config.yaml
num_hidden_layers: 9
hidden_size: 96
num_attention_heads: 3
num_key_value_heads: 3
head_dim: 32
intermediate_size: 192
vocab_size: 747
hidden_act: "gelu"
norm: "layernorm"
norm_place: "pre"
norm_eps: 1e-05
positions: "learned"
qk_norm: true
attn_scale: 0.177
bias: "none"
tie_word_embeddings: true
parallel_block: false
extras: ["capped logits"]
init: "normal"
init_std_qkv: 0.051
init_std_o: 0.012
init_std_up: 0.051
init_std_down: 0.012
optimizer: "muon_variant"
learning_rate: 0.00388
lr_mult_qkv: 0.5
beta1: 0.95
lr_head: 0.00864
max_grad_norm: 0.5
warmup_steps: 0
schedule: "wsd"
decay_fraction: 0.586
decay_shape: "linear"
final_lr_fraction: 0.05
batch_tokens: 16384
max_seq_len: 128
doc_mask: true
train_tokens: 113300000
max_steps: 6916
dataset: "wikipedia_en"
Each number is 128 + 32 x the weight over its row's rms, rounded and kept within 0 to 255. Layers, rows and columns count from 0. The size above them is the row's rms in percent of the matrix's.

# layer 5 MLP down (transposed), 192x96, rms 0.242, rows 157-191, columns 0-95
size [ 92 115 113 105 113 103  97 101  99  94 108 104 102 105  98 109 113 110 106  96  95  91  90  96  95  92 102 100 108 102  93  86 108 106  98]
[[ 55  73 175 107 158 150 149  81  99 122 116  98 123 131  63 178 129 132 100 138 153 124  87 101 165 130 111 166 194 176  66 149 134  91 109 141 115  95 156 178  86 128 163 154 103 114 198 121 138 116 162  74  97 126  78 107 188 158 116 121 183 133 141 114 127 108 178 126 110 114 142 166 119 119 170 115 136 141 159 120 118 131  87 133  54 125 110 124 114 123 149 125 167 203 123 116]
 [133  86 115 107 144 108 100  78  99  93 111 150 129 119 160 119 152 109 159 164 174 137 161  80  62 167 118  95  75 105 139 122  76 189 138 158 140  96 132  74  76 124 190 117  92 151 132 108 173 100 105 120 162  88  85 148  94 134  59 120 114 109 152  86 149 190 162 114 168 160 135 169 134  95 159 137 163 136 122 135 131 152 174 116 164  99 128 124 135 172  90 120 156 215 118 108]
 [107 132 107 113 154 160 108 134 131  79 181 102 132 124 114 117 176  72  84 146 159 173 170 177 137 194 175  64 130 178 163  93 129 152 102 113 112 106 169 154 127  97 125 110 138 106 160 123 111 165 115 117  73 130 151  36 115 103 124 145  77 122  96  72  91  75  99 143 147  80 114 138 111 136 159 121 119 112 128 162 181 125 117 186 113 119 122 143 108 154 134 129 223 106 121 137]
 [178 139 135 137 148 121 150 148  63 105 126 113 127 139 119 114 150  85 176 130 111 138  85 119 147 129  70 203 147 187 133  94 113 187 150 114 117 124 126 171 147 134  42 200 134 147 155 205 127  85 106 150 174  53 140  98 115 126 127 132 145 147 144 121 115 102 134 161  67  91  38 117 104 123 169 118 164 122 163  99 133 106 170 103  87 134 128 102 139 135 137 120 138 152 100 150]
 [169 104 134  82 127 152 108 112 159 147 122 114 128 148 141 138 117 118  96 105 122 129 159  73 110 106 115 105 159 125 126 107 104  90 156  53 134 143 152 141  69 175 148 139  90  95 255  90 151 112 107 161 171 145 148 137 187 113 129 118 152 174 147 130 153 133 113 131 136 103 145 140 146  88 128 153 126 141 107  65 161 127 117 184  95 143 136 124 130  69 123  86 108  88 137 162]
 [ 73 140  82 156 175 112 131 150  70 120 177 132 141 177 126 120 139 146 143 201 115 103 136 117 160 116 129 135 150 131 137 113 111  69 125 131 141  69 105 158 119 165 143 124 207 147  75  98 136  99  92 134  90 133  51 153 117 105 133 129 102 186 162 104 161 150 108 152 139 114 127 113 129 126 139  88 147  85 208 173 113 101 122 109  90 174 144 151 123  66  76 143 109 176  88 174]
 [111 150 150 108  99  93 139 150 140 180 113 108 140 125  83 131  99 140  70 154 103  95 157 127 108 112 167 127 117 113 145 149  82 127 145 151 146 170 111 148 176  90 132 147 130 109 118 121 181 139  57 150 133 114 133  55 145  88 155 150 165  99 141  82 124 201 107 122 176 158 155 163 142 152  99  96 214 178 156  71 135 127  79  82 152 155  98 105  74  92  91 169 103 171 127  95]
 [140 104 117 152 167  96 157 139 158  93  71 140 104 116 191  93 145 160 119  66 113 158 123  67  95 143  86 110 116 139 130 115 124 104  83  93 163 158 140 150 122 143 148  93 153 147 103 119 117 173  58  76  64 121 154  96 132 125 133 182 179 130 134 123 151 175  91 151  96 130 156 139 160 147 147 122 108 102 178 117 126 201 109 196 132 106 113 104 199  88 142  63 111 133 151 162]
 [130 136  71 154 168 181 133 142  63 125 123 143 105 132 127 107 148 191 102 153 127 110 123 101 141  85 147 110 106 120 107 145 143 120 102 159  97 159 133 150  62 154 149 119 142  94 107 142 106  76 126 140 111 115 135 147 148  58 189 143 133 131 151 197 127 205 119 111 164  59  66 158 117  50 141 151 139 113 127 205 139  94 145 132 115 185 100  99 129 115  89 166  90 129 125 167]
 [161 132 157 125 134  88 122  76 125 142 106 145 134 127 124 138 103  85  79  99 141 165 181  55 117  71 153 122 129 136 109  88 144  77 181 130 168 156  70 128 153 119 150  82 133 130 177 156  60 103 139 134 171 111 101 145  92 122 116 110 114 115 151  67 105 101 193 110 117 151 127 115  61 121 162 128 148 192 121  91 140 113 181 124 134 185 183 155 182 189 130 118 118 145 156 117]
 [148 145 150 123 184 111  90 114 124 105 101 102 111 156  82 143  92 131 118 143 120 192 121  86  92  98 106 134 147 111 175  99 114 148 140  77 136 108 146 135 178 122 140 125  50 111 106  76  69  49 138 149 106 213 127 155 196 115  74  76 167 147 152 108 157 158 133 168 142 149 132 147  94 110 174 134 163 101 122 110 169 134 111  59 101 141 128 165 174 141 149 144 158 124 157 123]
 [160 135 170 136  35  88 203 133 102 125 133 110 163 124 125 165  94 159  95 136  97 105 160 161 102 146 145 144 168 148 111 142  89 179 144 115 122 163 120 147 162 123 169  79  90 166 124 142 125 149 111  78  94 153 197 127 133 114 112 133 136 164 135 151  93 189 147 191  67 137 129  75  86 177 123 114 118 117 159 100 116  94 109 175 141  67  97 122 119 148 118 104  91 149  86  84]
 [ 86 144 111 122 130  94 127 134 100 182 107 127  94 105 170  61 140  90 135 108  65 182  81 104  95 166 118 148 119 112  46 191 115 167 153 192  47 149 158 152 118 132 109 109 107 140  72  76 144 181  93 132 197 126 177 120 129 160 109 153 165  86 137 168 118 133 105 135 143 131 140 168 144 120 121 140 124 118 153 124 120 141 147  91 147 141 172  96 130 179 129  79 154 135 148  98]
 [159  85 105 147 126 164 187 100 197  90 152 172 144  98 100 140 107 133 136 111 107 185 166 115  76 136 150  91 145 166  87  91 148  89 135 166 157 118 146 109 123  98 124 111 138 123  73 172 193 110  65 192 148  85 112 175  88 101 106 151 135 112 157 102 147 131  96 113  96  79 124  96 144 180 129 133 139  76 124 140 155  75 140 160 124  98 127 135 126 200 145  91 152  94 134 181]
 [137 163 138  94 113 103 128 170 131 132 141 117 113 170 132 121 172 150 124 130 118 138 141 192  67 156 123 120 101 161 127 130 187 147 128 143 115 192 108 138 119 152 104 109 132  86 100 111  72 103 136  46 110  59 210 125  92 130 113 181 157 184 122 104 167 150 127 120 120 167 157 143 120  95 124 133 115  92 119 118 115 157 125  93 104 155  50 186 141 175 167  94 129  64  71 117]
 [164 110 139 109  69 165 134 167 120 110  21 148  90 109 135 148 150 118 137 129 111 146 123 134 118 135 157 133 179 116 107 149  92  42  99 151 151  97 113 161 136 122 111 115 112 130 143  71 113 109 186 104 121 100  79  93 172 109  98 152 107 124 119 112 125  85  77  92 186 180 112 138 171 137 170 103  99 178 144 163 127 135 147 118 165 180 195 138 154  96 115 107 146 157 193 134]
 [160 184  64 124 172 148 139 141 163 155 110 144 122 171 154  84  91  76 114  58 127 159 111 163 109 152 140  67 135 120 106 132 167 137 120  82 116 125 167 120 146  75 165  46 106 148  71 129 167 145 100 170 124 132 189 108 120 124 141  97 147 101 162  82 171 140 124 161 186 130 129 153  55  97 136 117 130 108 101 132 156 139  95  86 110 156  89 169 120 103 180 163 120 128 116 156]
 [177  93 149 124  91 194 128 141 153 166 148 137 130 138 111 184 120 121 147 153 104 138  89 159 166 113 109 150 147  74 108 145 110  63 107 127  92  74 124 157  97 134  87 119  69 132 117 173 124 107 101 125 114 137 205  87 134 162 150 159  80 107 141 110 104 100 120 166  65 154 161 128 122 202 129 104 103 146 157 172 153  76 179 113 131 120 128 144 133  74 117 201  67 106 146 138]
 [ 61 145 123 138  93 127 168  82 123 108 126 104 103 145 184 176 164 115 145 117  78  67  86 174 122 128 149 109 114 162 143  52 180 110 182 134 141 118 167 132 128  89  90 122 155 126 117 184 126 135 155 112 164 106 131 155 151 133  62 107 161  81 142  92 134 114 129 156 136 181 138 107 125 148 111 100  83  78 154 110  95 151 185 104 154 135 141 159 115 167 147 178  62 125 192 103]
 [141 138 107 130 177 117 149  64 108 125 102 117  84  72 150  92 121  79 147 121  85 133 133  91 226 122  94 117 120 164  94 188  78 142 105 119 112 141 100 132 154 112 152 124  61 135 136 176 136 160 147 154 140 122 118 189 151 163 145 153 198 157 170 138 136  98 148  84 116 158  79 151 160 149 151 139 120 166  57 137 163 104 130 105  92 107 112  80 159 190 128 121  96  97 141 105]
 [206  99  63 143 146 175 201 202 112 146 156 145 104 130 142  60 142 122  86 125 122 101  97 100 109 119  88 144 147  50 149 116 147 145 151 133 102 145 151 157 122 146 165 110 148 165  86  66 101 107  90 152 130 102 106 144 113 115 108 119 119 167 169 161 188 118 150 131 125 149 131 152 159  85  97 186 147 126  91 112 148 110 144 111 113  50 151 136 104 120  90 135 129  94 182 161]
 [ 97 134  95 159 146 122  85 141 130  94  95 145 128 104 113 113  96 109  97 172 168 161 142 147  91 109 165  85  56 151 126 137 132 124 121 190  79 122 100 196 143 146 188  84 190  93 129  86  95  85 167 146  52 155  82 153 161 104  90 152 110 155 131 158 140 106 111 138 124 171 111  95 118  81  81 111 122 145 151 160  76 169 170 157 176 120 149 119 142 121 132 176 163 161 109 105]
 [188 135  85 106 146 116 138 122 119 141 159 111  88  90 123 147 114 130  67 111 133  81 105 109  82  97 109 113 149 140  77 138 139 114 191 171  54 126 110 127 115 148 204 151  70 127 138 135  98  96  99 158 118 140 219 112 114  88 129 127 179 138  85  90 143 153 129 184 165 123 126 131 136 102 142 109 159 126  96  93 123 119 198 214 108 140 137 175 148 173  94 143 132 144 109 146]
 [197 136 132  68 122 106 113 162 120  81 108 108 121 140 143 151 119 122  76 182 171 114 147  88 104 150 107 138  57 165 140  97 146 143 114 137 178 116 106  93 133 127 102 144 206 107 169 169 120 134  89 155 131 159  58 109  86 191 103 112  77 153 116  93 122 158 152 137 161 118 165 120  80 190 152 114 120 108 129  56 106 164 189 101 129 165  95 144 153 119 165 103 119 125 108 118]
 [ 94 126 110 144 136 104 155 119  94  75 158 112 101 158  84 159  84  94 175  74 148 125 130  85 163 178 123 130 155 152  82 184 122 156 156 126 105  90 187 171 139 121 149 153 189 102 197 161 118 161 120 133 101 135 140  90 147 102 141  90 139 124 144 103 133 107 141 142  52 144 202 115 104 103  70 196 174 181 138 107 102  86 120 157 103 100 124 132 134 134 125 149 167 120  85  94]
 [105 111 171  73 103 145 254 117 130 147 157 161 116  94 107  91  83 161 123 230 144 129 108 143  90  79  85 119  69 148  71  98 120 138 112 133  90 137 114 153 160 140 146 162 164 110 122 160 127 112 111  91 144  85 135 138 122 134 199 124 137 148 117 153 122 154 148 138 196 137  64 117 139 134  84 165 143 137 136 155 128 145  61 146 102 113 111 144 109 142 115 129 109 108 140 109]
 [147 140 121 166 143  72 105 129  76 161 105 187 128 136 182 122  71  93  94 153 152 113 103 103 137 126 123 174 128  95 140 140 139  89 115 112 126 138 115 126 156  81 125 160  94 198 164 142 133 162 163 131 120 122  89 145  61 150 123  88  93 183 162 168 119 108  81 139 192 172 113 101 128 107 124 115  97 164  49 174 115 148 141 148 108 142 202 132  90 135  89  73 113 143 183 132]
 [159 175 127  71 207 139 128 119 119 135  92 122 154 135  92 151 160  87  74 128 150 108 185  95  64 150 132 112 125  60 154 174 211 133 115 155 140 143 122 127 154  95 135 128  58 151 101 134 139 116 123 108 167 118  83  89 120 138 164 161  80 135 144  65 135 128 111 116  62 122 128  83  89 137 151 151 129 152 167 134 122 165  79  62 114 142 124 175 108 155 162 157 157 122 153 126]
 [127  99 101 166 166 213 164 122 133  99 121  94 172  90 167 105 116 163 154  76 108 181 121 148  98 133 163 129 133 123  63 126 101 177 158 104 117 124 174 135 153 107 156 126  50  87 134 114 158 148 123 157 105 140 135 180 156 101 135 182  72 138 182 109 147 117 107 109 118 158 122 106 157 104  93 171 167 151 105 133 108 153  71 124 134 131 112  83 148 120  18 124 115 125 128 105]
 [100 101 153 172 117  94  96 188 138 125 104 141 142 201 117  74 153 152  99 182 105 182 129 137 160  84 114 137 130  85 141 132 129 126 160 166 164 114  69 116 130 138  84 139 102 103 183  92 180 165  97  97 148 134 185  89 117 133 132 144 118 146 112 124 176  88 182 147 108 157 154 121 142  91 148 124  99  92 134 134 132 126  91  40  87  69 169  99 181 125 135 135 142  81 176 125]
 [148 126  69 101 156  92 107 178  94 100 155 182 153 139 109 137 155  99  92  93 182 119 141 100 103 134 124 130 143  95 173  26 104 146 117 125 148 113 130 133 132 119 144  65 114 146 239 187  92 101 134 135 141  88 124 106 144 137 111 126 117 135 100 110 181  96 145 122 134 130  98  98 184 118 140  65 138 126 135 147 146 126 117 213 123 102 114 163 140 199 153 121 129 119 131  93]
 [149 100 146  95 130 122  53 164 100  43 122  83 145 146 130 103 137 159 177 149 128 143 132 102 112  78 111 143  93  91  43 105 135 203 141 145 105 146  85 130 119 131 110 160 136  98 135 102 169  75 122 152 199 159 112 119 142  71 154 116 117 129 125 124 131 149 206 106 146 174 150 134 137 101 130 102 153 145 136 181 153 163 126  94  95 145  85  53 125 119 140 152 181 128 122 151]
 [130 143 153 118  87 131 124 106 170 125 149 136  72 135 161 101 133 119 197 156  82 122  83 154 133  90 102 126 140 159 137  83 165 135 213 137 119 113  74 132 145 101 135  96 175 177 102 187 139 157 150 168 134 159 171  85 135 132  89 156 102 143 165 123 141  30 158 125 135 117  99 160 125 144 131 187  89 121 104  51 126 143 110  82 157 130 132 125 151 138 126  81  70  88 103 134]
 [100 129 144 124 118 119 190 109 119 136  98 231 127 179 146 128 127 124 114 154  97 133 146  78  75 130 130 108  67  73 107 150 172 162 187 147 115 143 127 110 147 126 158 215 144 101  98 211  77 129 138 118 118 162  82  71 102 129 122 121 153 144 141  99 180 148 118 142  81 132 107 164 140 167 138 127 154 100 121  77 107 116 168 128  97 101 141  84 109 144 166  71 122 110 112 140]
 [135 106  97 160 141 176 127 100 127  93 124 112 139 118  97 152 106 152 111 125 180  96  83  59  97 129  47 124 148 130 109 150 116 150  95 178 188 185 105 141 125 143 150 125 131  61 184  94 100 117 168  82 134 142 127  65 210 134 139 110  81 176 186 166 149 145 107  88 141 160 138 113 155  98 134 145 139 113 124 143 119 126 135 139 130 105 183  84 153 177 120  67  88 157 114 119]]
# layer 5 MLP up, 192x96, rms 0.233, rows 158-191, columns 0-95
size [101 105 103 104 112 100  94  96  89 106 106  97 101 105 102 105 105 100  92  94  94  84  93  99  95  99  96 110 108 107  91 109 103  93]
[[117 163 124  74 179  86 128 173 168 139 140  75 119 206 162 100 158 108 173  98 109 117 117 114 133 111 170 115 171  71 112 174 106 150  94 198 129  80 150 124 101 162 141 114  69 166 112 127  88 106 135 151  98 164  90 148 106 129 182 107 126 183 129 136 100 125  50 193  92 133 161 134 184 172 110 165 130 168 102 155 131 103 137  92 128 115 142 113  98 116 120 120 116 155 115  97]
 [138 119 159 131  93 109 131 163 154 120 149  97 151 145 101 170 191 141 163 125 117 111 169 133 114 101 153  88 121 108 178 176 111 100  89 114 116  84 165 123 117 103 142 105  82 126 135 158 157  73 185  79  96 121 114 126 121 140 176  67 128 117 145 133 120 127 116 143  58 244 183 134 136 100 136 169 108  75 110  59 113 119 106 114 187 143 170 139 128 139  82 131 101 154 145  93]
 [123 167  94 123  94 155 155  77 132 187 133 135  99 171 112 114 138 127 135 102 142 152 143 146 127 118 132  41 145 179 131 138 124 105 152 109 133 109 132 116 130 153 172  83  97 154 127 181 117 114 110 169  69 206  45 179 140 160 156 110  81 114 114  79 111 124 109  79 118 117 150  99 209 115 139 192 177 189  86  97 171 143 132 103  97 101 113 141 108 117 115 107 148 135 104 125]
 [115 185 131 146 140 124 142 175  93 101 159 121 132 199 146 117 173 180  86 128 148 107 149 134  84  48  52 117 119 107 169 125 143 123 118 150 159 140  83 127 122 130  82 136 139  86 153  57 179 126 116 112 151 196  99  97 143 140 152 129 134 135 132  75 101  53 132 101  98 178 141 100  94 191 125 107 169 173 130 101 129 151 168 141 132 118 135 121 109  99  81 130  92  77 112 141]
 [132 138 174  98 105 137  80 115 108  64  93  94 121  66 168 149 124  89 122 131 152 133 176 115 147 111 144 159  53  86 152 136 152 139  84 163 123 122  91 174 117 131 111 133  82 153 178 122 156 100  96  95 183 168 150 133 102 165 132 156 112 107 120 153 150 140 158 114 118 128 113 114 135  97 153 207 136 153  52 103  84 169  95 153 116 104 111  69  96 140 141 179 206 152 141  98]
 [162 143 107 183 108 159  99 108  87  54 141 124 159 136 129 162 151 174 152 147 123 135 148 119 116  85 128 138 123 120 175 142 121 134  62 118 146 121 139 135 115 105 138 127 103  94  87  88 111 167 120  71 100 131 127 145 121 128 154 127 100 177  99 125 199  85 158 142 147 141 126 156 139  89 202 150 180  95  99 124 181 139   4 110  92 159 106 149 122  92 111 186 168 148 124 110]
 [100 153 176 126 125 198 136 156 161 114 166  87 149 155  86 146 141 146 133 123 140 125 121 119 128 151 137 106 107  96 121 162  52 111 145 177 145 113 228 164 172 127 108 145 105 166 153  91 124  52 162 119 101 112 122 161 141 129 116 126  56 112 142 154  84  71  80 105 161 149  74 128 101 139 125 126  95 161  50 109 132 156 155 121 131 121 179  79 123 142 116 150 113  89 112  83]
 [117 108  84  81  82 150 160 137 126 165 112  61 150  94 125  73 130 106 134  95  61  77 162 164 169 195 119 128 102 126 162 151 125 136 155 106 115 169 130 111 136 140 159  60  81 136 140 185 163 100 132 103  52 122 156 105 151 130 140 119 164 153 181 137 158 126  97 139 148 109 126 205 157 176  97 142  84 140 131  85 148 118 142 145  96 153 129 146 110 139 182  67 141  95 128 102]
 [141 181  52  94 128  82 113 148 168  85 131 108 134 116  85 115 177  86 144 122  74 137  81 182  70 125 145 103 103 148 167 135 183 159 155 113 130 145 176 167 138  94 162  90  86 139  95 133 143  80 130 120 127 170 128 115 126 184 145 123 157 141 110 179  99 121  90 150 146  92 101 188 166 117  76 190 160 174 125 131  72 162 139 116 115 139 118 133 141  86  92 169 129 105 167 129]
 [ 97  95 153 140 124 144 109 115 159  62 142  90  55 130 142 139 102 237 130 136 142 107 172 153 109  88 142 133 108 162 158 165  98 155 124  99 138 124 150 137 124 102 130 157 144 170  72 104 112  91 179 115 131  96  92 174 110 148 103  61 101 185 165 143 103 161 111 148 179 119 177  98  97 172 124  94 130 138 107 125  83 137  56 184 101  84 107 160 130 147 142 135 157 144 129 150]
 [129 164 174 171 126 146 149 149 140  82 108  77  83 123 140 185 148  73 123 108 143 158 135 158 113 124  82  79 153 124 139 160 118 176 155 106 108  87  92 152 165 150  79 126  80 129 104 123  86 135 160  71  87 166 103  92 106 191 186 145 152 103 139 146 117  92 130 120 112 161 103  91  73 107 110 128 143 172 125 152  96 167 131  80 116 182 156 139 172 110 104  67  83 191 111 122]
 [101 136 116 129  91 156 117 141 160 113 127 181 156 173 166 195 164 144 149 101 117  82 160 139 126 116  94 114  99 125 142 128 105 162 136 105 118  23 119 166 140  69 122  85 121 104 150 127 149  98 163 157 172 161  88 117  82 141 108 126 134 161 184 123  89  83 128 130 139 166 144 184  77 151  74 128 100 130  98 169 124 136 126 158 100 125 152  46 104 118 187  62 144 115 142 152]
 [130 110 107 122 133 119  68 107 200 146 136 117 188 120  77  90 166  73 153 171 137 153 151 135 148 108 144 178 114  70 171 120 104 112 123  78 151  92 129  99  96 146 121 111  89 156 110 168 192 151 115 138 175 172  67  91 109 169 182 128 137 107 119 127  61  77 150 118  92  75  99  49 115 162 111  96 147 144 121 148 110 121 134 163 129 164 155 114 149 129 136 146 139 181 149 152]
 [139 124  76 125 150 121 117 101 120 162 144 111 155 120 110 105 166 116 134  98  81 144  97 117 144 122 104 176 167 117 159 138 126 149 111 115 135 142 107 150 156 110 144 141 111  95  86 118  79  67 105 125 191 168  89  60 193 152 156 136 182 124 129 138 115 133 124  88 172 103 203 110  65 115 151 111  96  70 118 203 129 122 205 156 122 140 154 151  87  67 130 139 134 185  95 166]
 [ 85 158 153 176 152 148 109 150 109 123 151 182 164 153  48 114 140 132  59  80 163 120 175 125  56 140 174 108 127  77 134 187  70 142 129  98 147 138 115 173 105 166 147 145 125 119 127 141 127 185 110 198 116 117 138 131 130 188 189 119 135 134 117 113 105  90 113  89 117 129 130 151 140 116 109 101 165  98 121 127 100 148 143  81  86 169  86  93 126 148 134  49 146 140  87 118]
 [110 194 106 140 124 125  99 126 109  85 154  71 175 114 168 142 145 152 155 106 138 119 105 130  89 109  99 134 144 122 141 169 182  55 161 154 134  88 165 163 161 100 121 157 128  91  70 117 156 186  55 168 141 190 114  75 146 119 126 162 106  89 122 106 135  97 145 184 163 171 150 157 118 164 151 121  93 130 123 113  97 145 131 186  93  79 123 114  60 140 142 102 150  97 104  85]
 [ 51 149 161 124 161 104 152  86 130 116 113 181 160 178 165 161  96  83 190 110 105 112 160 155 139  81  99 173 115 129 158 132 107 168 124  78 101 103 166 136  75 121 135 164  76 151 137 119 152 171 161 120 175 136  99 102  95 163 123 140 186 141 124 139 106 135  89 145 129 135 175 151 152 104 127 190  45 125  92 107 100 169 151  63 123 106  98 143 140  97 110  84 120 120  89 119]
 [132 118 138 195 110 120  75 162  81  80 147 125 156 126 120 168 139  92  54 105 125 112 164 127  71 114 128 146 115  79 146 191  94 144 122  92  87 127  83 150 142 102 132 149 102  77 138 105 159 132 124 145  96 137 116 125 131 146 127 143 115 122 217  82  76 112 156 144 139 178 123 110 164  97 122 153 139 103 108 126 128 102 161 192 143 187 154 111 206  99 124 102 136  96 110 205]
 [ 90 160 162 166 145 163  77 159  81 161 180 153 210 140 124 158  92 138 166 143 134 118 140 122 161 166  98  32 123 138 140  96 166  78 155 133  87 125 136 137 118 148 128 147 112 111  85 178 139 114  88  96 103 116 126  78 117 150 144  96 134  81 134  98 125 163 113 120 164  96 117 131 141 164  51 175 157 127 152  89  65 125 109 117  87 130  85 178 122 125 179 160  96 113 104 142]
 [139 114 168 139  93 139  90 193 185 142 135 122  81  88 150 131 139 170 124 163 150 131 151 163 108 116 150 159 102 119 169 159  81 120 137 138  78 126 151 110 152  57 125  83 107 182 175 155 178 144 144 108 104 116 189 148 103 148 100 125 160 115 112 143  61 125 131 114  68  95 122 100 141 137 161  94 165 110 125  81  71  83  95 125 135 118 104 136 152 101 139 178  78 153  83 208]
 [164 105 164 155 144 143 143 135 123 202 202 101 185  67 184 109 132 147  90  97 123  90  76  85 141 137  94 139 164 140 141 160 123 107 159 141 116 126 142  61 110 158 119 157 112 119 110 131  28 135 103 126 130  89 112 152 121 131 148 113 160  97 149 154 126 130 165 114 153 151 120 132  90 102 103 147 100  71 109 107  70 189  78 124 114 110 132 197 132 143 143 145 166  82 172 153]
 [ 83 156 110 191 137  95 104 127 112 146 136 177 137 111  97 170 118 138 216  97 130 108 178 144 146  91 137  94 153 111 158 181 121 131 140 101 171 124  94 112 175 117  61 111 110  96 134 101 168 124 118 113 149 136  95 139 110  97 116 145 119 103  79 154  66 115 147 195  94 153 155 164 135 128 131 110 106 159 113 130 140 163  20 179 109 116 165 162 125 140 147 115  89 182  88 160]
 [118 152 108  71 154 154 137  82 137 166 178 121 135  82 106 157 172 118 132 111 145 155 117 153 140 165  82  81 163  58 162  96 120  80  60  84 125 114 153 204  92 170 125 115 115 121 145  92  85 193 125 162  99 150 149 112 141 129 147  93 116 144 119 163 114 130 207 108  73 127 154 112 125 131 130 175 161 167 141 162 114  57 146 107  77 118 134 133 117 154 121  92  95 137 106 169]
 [195 172 153 102  49 150  59 114 117 170 141  80 132 114 120 123  99  98 172  64 126  79 128 177  99 116 143 173 102 156 163 130  65 128  81 119 118 116 111 131 121 120 108  92 153 129 170 160 168 187 167 120 112 158 143 128 159 130 178 115 117 101 164 136 133 136 114 101 149 123  54 133 113 133 116 162 156  81 113 114 124 114 137  88 122  91 194 163 147 142  83  97  98 164 104 181]
 [125 135 147 182  89 133 141 143 170 151 151 134  70  93 104 184 139 162 121 119 171 104 116 124 125 131 144 142 144 131 141  97 156 142 131  53  68 103 107 113 129 123  59 122  90 129  73 168 138 127  84 131 152 130 141  91  91 142  67 148 108 142 123 110 110  96 145 156 180 120 178 116 171 209 124 134 141 214  89 144 142 127 158 113 153  72  36 154  93 119 113 146 119 121 134 161]
 [110 127 175  99 183  83 123 128 147 165  84 105 119 127 120 100 158 133 121 147 106 138 138 130 132 131  82 173 103 139 169 131  97  73 137 140 127 186 104 130 152 129 179 106 110 151  47 132 149 102  90  78 173 158 154 101  19 153 162 151  97 163 142 148 131 147 141  89 152 158 104  92 175 174 119 112 111 130 117 121 107 119 142  90 120 115 133 131  59 203 105  69 165 153 153 118]
 [111  88 138 102  96 132 123 156 131 144 153 135 149 193 115 103  89 192 110 164 159 144 139 160 141 150 124 105 167  92  75 119  96  91 148 141 123  97 136  54 105 184  94 169  73 170 109  54 151  94 145 132  97 204 141 133 116 160 100  97 134 155 112 133 118 123 112  81 115 164 180 160 129 132 100 137 137 145  59 138 170 138 169 163 186 166  96  86 117 157  88 159 133  99 116 100]
 [114  99 104 140 145 147 115 125 105  54 149  95 112 122  76 158 110 128 107 137 173  85 145  93  96 108 142 164 157 178 136 172 149 132 149 164 113 170  60  47 119 144 115 136 124 115  88 150 161 115  89 126 129 124 110 138 180 135 148 144 104 190 157  96 133  74 132 121  93 169 219  94 200 167  71 130 119 105 112 116 129 180  97 108 177 148  99  99 102 132 165 146 133 164 131 117]
 [ 52 201  95  94 122  87 151 125  89 133 160 134 154  91 124 121 135 121 117 124 157 217 149 155 157 162 135 132 139 139 168 160  81  77  90  94 128 163  81 120 135 167 202 101 136 115 107  85  89 160 164 107  47 130  54 153 134 119 114 123 145 128 169 133 161 117 164 106  68 102 115 141 102 125 122 149 102 155 129 171 181  83 133 142 131 107 158 140 148 159 131 125  97 109 117 161]
 [172 138 161 112 111 178  97 139 149 154 155 117  85  82 106 106  94 210 114 163 143 107 120 100 136 123  89 171 117 136 173 120  92 101  87  91  95 135  90 111 106  90 116 123 122 167 181  68 102 173 112  92 112 148 168  95 135 134 142 162 157 181 176 113  75 154 126 105 112 116 132 156 212 167 146 134  82 121  90 119  97  90 141 103 146 188  97 126 133 131  89  86 133  63 149 109]
 [131  90 108 136  70 184 143 128 134 118 112  77 130 124 168  93 130 113 116  63  98 103 127 144 146 131 136 109 115 160 158 115 138  94 166 119 171 142 101 141 144  84 204 145 130 122  85 183 127 152 113 167 174 128 144 224  72  84 141 191 143 106 148 170 140 106 164 161 125 136 109 146 116 160  54 154 123 171  90 143  73 152  82 151 123  83  96 106 135  91 105 109 110 112 169 156]
 [154  98  56 170 122 134 133 146 108 150  91 160 114 106 103 107 117 122 169 155  76 111  76 125 148 118 132 110  63 158 146 156 134 113 137 135 114 186 122 115 109 155  87  44 161 146  76 112  89 102  96 120  80 159 107 135 147 149 144 129 145 173 177 187 158 128 165 142 106 165 160 108 145  99  77 187 130 116  99 158 185 105  64 106 110 149 109 112 172 168 160 129 157  71 119 154]
 [126 105 134 149 169 141 168  81 130  96  93  96 140 182 117 130 146 121 116 115 119  91 174 122 163 173 152  75 117 162 167 128 127 188 200 112 144 142 204 135 126  97 107 122  94 130 108  94 148 170 106 136 139 135 154 117 151 110 155  95 148 172 114  71 135  95 135 142  57 154 157 154 214 160 119 136 112  94  98 137  92  94 137 147 105  92  79 153 100 140  87  78 103 122  65 183]
 [118 168 107 170  98  80 166 186 112 132 141 111 128  94 120 127 162 177 180 116 116 134 118 115 139  51 156 101 162 124  90 133 168 110  71  89 142 157 158 143 152  95 118 119  46  87 191 143 151 144 145 102 150 108  73 135 139 121  77 101 160  92 143 142 139  85  49 122 105 127 139  97 141 160 101 143 118 168  86 114 158 220 143 146 102 132 151 118 125 149 149  87 104 158 100 145]]